Each number is 128 + 24 x the weight over its row's rms, rounded and kept within 0 to 255. Layers, rows and columns count from 0. Numbers have three digits each. The size before them is the row's rms in percent of the matrix's.

# layer 2 MLP down (transposed), 256x64, rms 0.0966, rows 41-90, columns 0-63
085:098137148133151139143107113109112176144119141170146143128139114125168185118130151121113131125110087160162122120100135121104113105121140091092134141091108155165133113139188119092128121072118137
086:123110093110128167106124089132158146132104133131147143189128137094086157122167109162148134182129135128143120172132132151145120130137118111113149086123104099140120153116101076095108135159137152
092:145157104121142137112135132149101133141114112193133106099113106111151109139117151166156142134113157127142176111121145098097137124103134143082131144140145097165128141141093138068106088123170155
096:147074108097173173119113144159131142116127139187108127178085126152106095131132130128143116121146119083144122118131135148111098127082123146127136144145111145098139137120120103076092135118166122
077:152147074151097094136100131128135148180129136128140136155138108135111145126115087130152119138154148118136116153113127135080181113165160086098088135103110140155147099146121125070127129120129107
096:137153158082161119101093168096131097138106142126071128133085096108119084161135148171160143127094131140175115109138162139141110133128132137142130127119098151168114094131126109114116105145117127
085:116129166123102115120147110148170096142174121130136128127118156121114128145114127113088136152117146121098072110124118100105162136113140054119158139157121151128120157129122149115140197147156108
106:144122137141131110116109141111144141137136140114103157144128175145129129134125087102128132138131101152163125095118120098118132151165151146160166146067084135076112124117150160078113104121180105
011:122065121116172081128083059136107128130106137119098133130156097107155123136114113105120125121134121088122109110117128119144102122076087104147137097096120158147140100133106123116099115138144148
099:138147151133085125130111143101132162127143142150126083113128132119095117104142154127117149158128148151158168100129138110135117127162091077107120097122105139130104148069146168147139087164109172
083:125176118109134102138125136158118132127107137120157127115127134141123093114116127127136144143192163162170089134109144118110068109120156125084123109145118103073122122121126117093154087171107134
082:136134138147139120115117137116117132116182129118090126166112135104097150142155129141089090166149171089133094155166170096099112097133091117148153138154102115143092142140154147109117140085127122
108:138121112095105133105121107160104114126091110125102146153128075131112152124162128143162157158155158119152167092067120118139104077133134116117160106139137124098162148153131106161126094152125132
079:116142113076125108093084151137105154151127081118136148106129114146149108119115122128152121107160147170134141155141197159165122125149121105122154143138127124136060140135175127102122131144115122
102:122131146125149124144141143110078129137160126143153090090168134147091131149102143168117098143122137100119135138140125088126096120149100120165113170107158194125138104123138103109135125146125069
179:105122106123124156144118124125098111134115133122091146128163165103087143122158110119138121144118102124099146096112131134139132081198180138177078151123144136126140130120132153154124094080132146
129:102156114151151118133162140154127115136129090096114133135098149125155178090140172137106098134073114136138151103112091085132148127157150118131139118124097120134118148131142124201122174123124140
112:117114089103149105105107125151148104097104125097118144125178105102129129141123142172168174145134172130152117120166138123139110103136140143164149129135100129123110105119151150093158101123140195
080:118094150099127164158096116125179166119130139118141135145137152120133112096095126126079105124148151120128129120125112118186085110129071095145105148155143124109117131141130138186119113173120134
095:123151114129112154138117160123120166122130129102153153140127105115138070111134073140118177128137129162144149159111124148117101124139125080142053091118117098099143123147113152113152165146106122
114:142138139112143073076152130125096071093132147130113096131108143141108088124139100144132113172116164099117168124139111099115177144129140126136166140141097125166136152151124117161139152132109104
085:140128117088098104113073150125123137159140096123146135116104128167150115112107125116129124109162138141130138144110219169152104139122117113102139125133131146153074145142164131103124159152133106
107:137149109137142127100136120140085177168102137114111118136108168121125118139139127098135075150140117065126122118148137135154148175128113147149163165135140075069137139136112141135125104126098117
074:157093148114128115171106130097122177125137149125137130152123124111107141124136119148116095164116153141160117126141142125137090099130124157130197132146087085128132100079112130070150136135110098
070:136124142135113135096123131104149164133160102114138124116117173116090141110124138103106114163098112079081121157143103174132105119129150148128144130157123108104094133177131111154097174162153161
106:140095134126103125139145139166167124199148132133162103122102139118121118150117109155096136161122145142095090131105131135128151088139094093107129084102147140109121153094115122118129156146133190
108:141098169120136137149149136133142115123114108116113053121117112112117086105114115148105139128138144121130171154133146162114168138130108157082167123136124110169148154121096119091131151093124180
103:105167141132137109140143168102101128111150129151110118088082104105138133118129098102088111126122132138117124099137129146107183124130128178127113134143163100140133103146102124167199126126160093
076:113187157128157133127100122128122144150190141117096116145098157091126131120123131082132075126126158118107158150172160107134081081118135114118150129121144118110111127151129121150118139168119106
089:093153118150116119120118128143156113137159130134200133130141130151138104180114158114085135094129103122087088120131115095090106116139147079131169092133116122158135174135144126129122135115143157
072:112124134124107122126138138154119165140119096114114116119120153126123120089105164142170104141142175138150093162174119100147122109106103107117196150115113114152089131100174099137096160147109123
080:167134109129120099100118150127123158156117130142134137096181113132088127147131140137112109110131140095120125127137134136175122126129121069140174092206153105140123123112125142110092143131087096
143:114146115104112142131117127137136155100109125069124130110121105125177195155123110148095164145101137118130132123148144163110098139125116111149120125200123159125145112157116119070111134139130154
104:146091099130133113122110167109133123167142142124145142120091128160081153094111158118103120119085141140115118111127125141120133137110128113101110199162075136161143123150147173105129135126081138
136:136116120144124152124098140127127149141112115150134118138114114120100143127156156149214126121122101161117138103124133127113113153118160081111155102154107120150094108198108155068124113120129125
093:102128132122143112143168101082149131106099120162106134129119152117072112126152137133127059125102142108130118109180113110119189131178151123153135143155103145143142120141105132105121160131124106
088:130103116116116125128104135150138127151087167138102106120139105120112149130140092158169116152143136161150128133128140144126107106167117105079179127151124129104137089118128115066118110181154081
083:140115153124119115140078116122119160152185118125107107164098155084104165131162135137133130176115135101098103148163128149154134112111110075155171131154105109124116132147149150116120096113108127
069:131142116120138090123157137157181146172144115097139147130105176124100126120115137109126133103156158121124145143160132160137093085135102138080149119166169110134103122120108144067121148134096118
079:135123129118119105106098138127123130135135125139121148149129130094143117099150131150135097167142128119169128158072131144133160135156160145140163139114102154130150102135111106064140088157073070
064:137129130154128107116098147113135195140132112117130122136120144130089120124132149110123143160166154159142130132130135123119107153122148053102199127163132109124111161129136129063124133155116144
013:125174131122133123119145097141119109111168143100147107109121171129069133122131122119125161164164131154117136143138131152155123127181170140129123136070126106115108188138111121119102130080106128
073:134114165138141148141101157099140134136111142136111111165101156103096114090135158100103139161081147117097138085128118139147086111114132106137189166123109135141112156176129103118120123129086140
100:144150131131102139147118127103158129100095103134129149148136140110152133178124183119117120138125107089073112106184141155131089128129138104105162084120136086151137144091111115167115145147143118
088:140190125128098141122140167135109172093144105116146136110120144121166174140121159150093174081112133099084132174116132110069121127122123126121146132137109126111128124114151130125133096099143153
106:132122147137150128147132129137130110159114125107105082160138126114139087104114093150104193110113180141133158163125141147127144118132118099144124099167157145166150149149086108101126127129074105
100:131145131149135083086148146085107117111128171128154167091122110125129132100146135101100092107097097137147120106107130128177128144119147143125100105148104141131149167195138129119123137091103155
097:146109153154125142120100121146137144138152127068161082181184099131140100146127110100126105133134137171118161104093122121136110088179130098126128107171108141163111121145134118122142121137117128
111:140143149122108167145085119122132164119120130147156108174147107108158063158116093138102144143157167138135138140104125162152125146107139133128118054126100092124108112094131146142131141156130124
087:149177156130129120130126134131112151089162125105098110136148141173128122103122151111158154143122140145125081134084113136130079104153091094161111083135105153106144113141172154152137093122151125
# layer 2 MLP up, 256x64, rms 0.139, rows 42-91, columns 0-63
096:172132158138075117125121149163161146124144104081119123121115126118141158171121141133148112126109117106140130164127142089131075139133131133092177114103115112114104137144088129103105158069139119
101:098144153168125101189123156099134132124137098151129114143138157099091162132137130143108132174168117103112149103183162129135131145140089133114150114130108070149089141129109122100130111138138132
112:138217192145107125131160129132083124139141115113102139117151120119154122102125136103104126138125124130061140149114119144146151130126146103150143146122162142110122149135146146121176130092105132
087:157155096143111113126142089114101153116121133143174166133188136115101118129129106103115133105139195175110123144139147144070138125140145115096127117112136142147120099148138111127138116156105083
082:152113123157134114130139119051122133146140143134112136130114112096105118114150177127135143144099163116122147126127085113093148162098149095159161167123136106085129152119090100107127171156139129
108:116156099133126101111121091113133128146174138109092169160097116117084122097098107168104089139155152152128130078169133107110155126117140117166165148150105137105116127136122104122146162142153113
115:092108147097147120141120100144140121134198129105136191127136133116139125142140141144152122115130128112159127096164121094120151129146099106166138129080112121123136188110110162120097166096144130
018:115142112113114160104152157125148125123125102118131161087116140127087133112153151135136128096090104130153155083124129133098164160130178134108109115160137086103116149092128091127148108110104068
098:147126091149091122111106140115121164112111120138165126127115099111117162116108143134184163148136127123154167120134102120153103177122112134107155096081102111119121128069108155081138107141109118
090:140150121124110079160097131128092174136116114118169147101141118127135146086136129120092124120163186114125101111177134126124137140095129129130147116137091121091078150147098145115174119136159118
068:144175140125120073127123107144104153126150106090134137156122145130105116092137144162090100115113173107123129136168130090080136123120135102109173166093145107137080148128124112102117129108147109
106:148107144111092141092151122101122154092132128137108106120121133133115092167187123138132133123124137141136142189114147116132090136174138123127152147081108159104105166120068124132153138130129089
054:138130123184150122159143118103129147105135157132132131118143119093118139132158144126130140165117137106105134081112033100107120157134159115121146154101116134111166126123070114102137132135112144
124:159152084156130131126117164127110150093130129105139111051114133102133138107119127102118104145087148156139107155129125172147129146146129104118157099110097180106144117125122114119186140141137103
152:126145138148145102153129114149099188119160121121153170118177127110103121098147146171108138142119147106098161151152126099101153117162131109169151142096118121092132161112097151086140112121111120
110:168156138152126092122130131138131136100143115074124145094084134101135156094171150181145106107135115147111146136141098087119129120164127095154149111093128111135120177129093153127141164127143141
101:126111133135170113103165113096148109122114137098146168155115135141097181152120147149137127106106165069099149166157139135115108122163135084168124133143145124148145112116138135116096143082123103
094:142148100169145059132127161158127138093141103119097134133132149102132168110117143136145143135122126104141141096161165125144143095133149073132119077143104164128125151143122112131171143119169134
089:146143138171103109129117122142116135118138119156111125122145153157171130158095156175105131132136166092117162111150138113066135144120184106103124068117117140130097098114136126142130141132169109
098:084151149131152134184121153136142163114103133134163129094150144138132172149141115096105132128156111124075103137126146093179125134139114128118144123121146089095122171113111141088162111127164143
062:127129124167132149118180094122120159107097139151144139118127126068106127122140146148126128138095143108119134104122069074076137132132142101133154148100132109099174156110105128098157129135144152
109:132138132132160111146148130092114182141143100112108116134098175136156119161150142130142128109086127109139136121126107115167175134128103137189136124109169086133115187135105124088105115124117133
085:153136126113096105130157122082119108136166120151106132148144145135088142090147179114094105126164133100144132098161157071137123127097143128178153121156132125154118156129091128096140161113121120
093:169159118174142103103145135093160150120115098084115151117133152118106143159108134127134108142132124089109129155176125146109137135175130093128149098148123112114098184141143160101089147121142150
119:112122170160102145133135166138101140164181118125134162108122141139145171127143089114174148117076132085117142096153144112129141120172089087150137112105134095154145125112136129113106111124140123
100:133119079142113101135131139142118130144128119132117125115126138136113190117118123098146077157141132128108110077185109122104178160138137134109136081139094126132139147155162126099158127113185134
106:155147146133118094139159132092106136124158130147144153099150137117088145110165126115094113162130132104128083132163121092137153131122149120134120102121108090092136187160097140109147139064141129
073:119173132139126092120122141090101145121116141134117152158127152131083158147125146088157115144142150125081095140155155102116104111158112095122119097177145113097115166168137111081112144117123103
097:118175169103118134120145141158077134128150138106096147121116087145173093105112110131137090128156118088124120108138098114115136141154167113146149165128149136131141148113126121124093184091159146
080:147139139141103092087132138163142150115154117125110113083160178125120150108147166151120130114152126124138142135159137089119126158143143116144178146092123137114095165114112120076091177115116148
071:146139116122148092113117114116134153120113111082156098135119162153147113144150106138143135132131150121130131084178125145108141145154118065165158167150154145124124136090147128067087135116095134
112:131121136135148157112111123137150176119136082123142116132130143104147172147088107124118117105134131066103152133161120144076132143180170101135112148150091163141130123113141143095097138143166124
094:131128115146124152124159162137102164104139155146153110099137112131118127173076112098140129136126138136145100179135115129176075153153125129101131100096108078142120142124085094116101120123146098
104:130119155177086128145135111122134131157148082167107123156159161104093158117151132111162157120135114083107130090148153115115125121172116105123130134149116144171091117140136141074128114116135093
109:132140151158145091135166118138114140115128089151123180129150104105086102143142130164106113146118132123124092139157108076132133156172146107130157105118113127101133174132127137085143164077133110
072:098101162166101122112091122111095103105121152126121158145132100105092175161128193118141141127123145085117156102142117122106094116144135131112161150135137081108136147114108107112089133099140134
068:154126146153124087097129118127083135116119118093125165127126091101074158125136136164153120118138178123088134119119135118100138135152110078173146128141136122156104100142133095132097176118122097
082:126158128126089104132136141167089175112117144108122154082134139153127133161094145087158136165148144125115107125177130124156127152139099115112142098147129096115135146134098122079086168108148116
105:133147108134138115116141138080146111141154127141128132177097123126077176128123144143137138085139138110147111081187139096123127106124123125152140116142164110103105150170086092119116166150139151
044:117136115157118148138156152131106164107121110115154105132117119129104152165089195156093143158137128119105115134112114118091131158113201125102163110135150146117136127110138143120118119188148106
022:138103087131127121134118123110114121099095137149112137140146047114170117127132108154133126097077114092112100126129134102122134131071084116144135121173098159110149120098149137127121138166111142
077:160159137145129112103116148076092119164113126123123123090146099133120126121136159098110125139123166172125091137111134126152129108135105104164157150103156114064084168129132116109143154128147096
104:104146117130149094146145126148099123162140113152095161149117143151120165122098112110091111129106125093142119092174158102125131159167162087120126068163095121129135143105124089108138121111153134
092:163174126146108098121118116107135201104149151109115151129151144102157126123154130144149133141151134097086132098121111125066107096170164093128133133124119105141116153156106132116149120095152134
114:138109095130106109109128087114154153138140122118167105129117141104124136151109120151180144147099172081170152157161123158101167145113135099107109149102129138156139124117129097132100128118112067
112:119119158141116127108132120076153163107101142163128106131121158118125157164167124158138092099091154110159150161118141132132122154155086136130119148104120099140106133117120122089108134156156059
088:179157136116103109126160084090137144117112115172129104148113109151133108171139130116134156135137151083119118117151104134123121181099132139130113107120124126109084155085104120072146105142159127
095:133137170144111101099121155111128122073146126110120143105130125094143143128139134154147142143132130129124181123133142149077134135127127037135131154135134112135147077149130083150111165124137099
099:146101129123102141123144142090146187135148110140181117151097115131117142138172137081162172124154124160140102099157115090136135141079116141138140109114119121116104123126091133069130120122150119
084:112131153125163123114127135113129125127080113153137099129170137144118097138121112114084136133103126168133112090125137107105125157155161151165174152068127108080106147118142139118163152103150088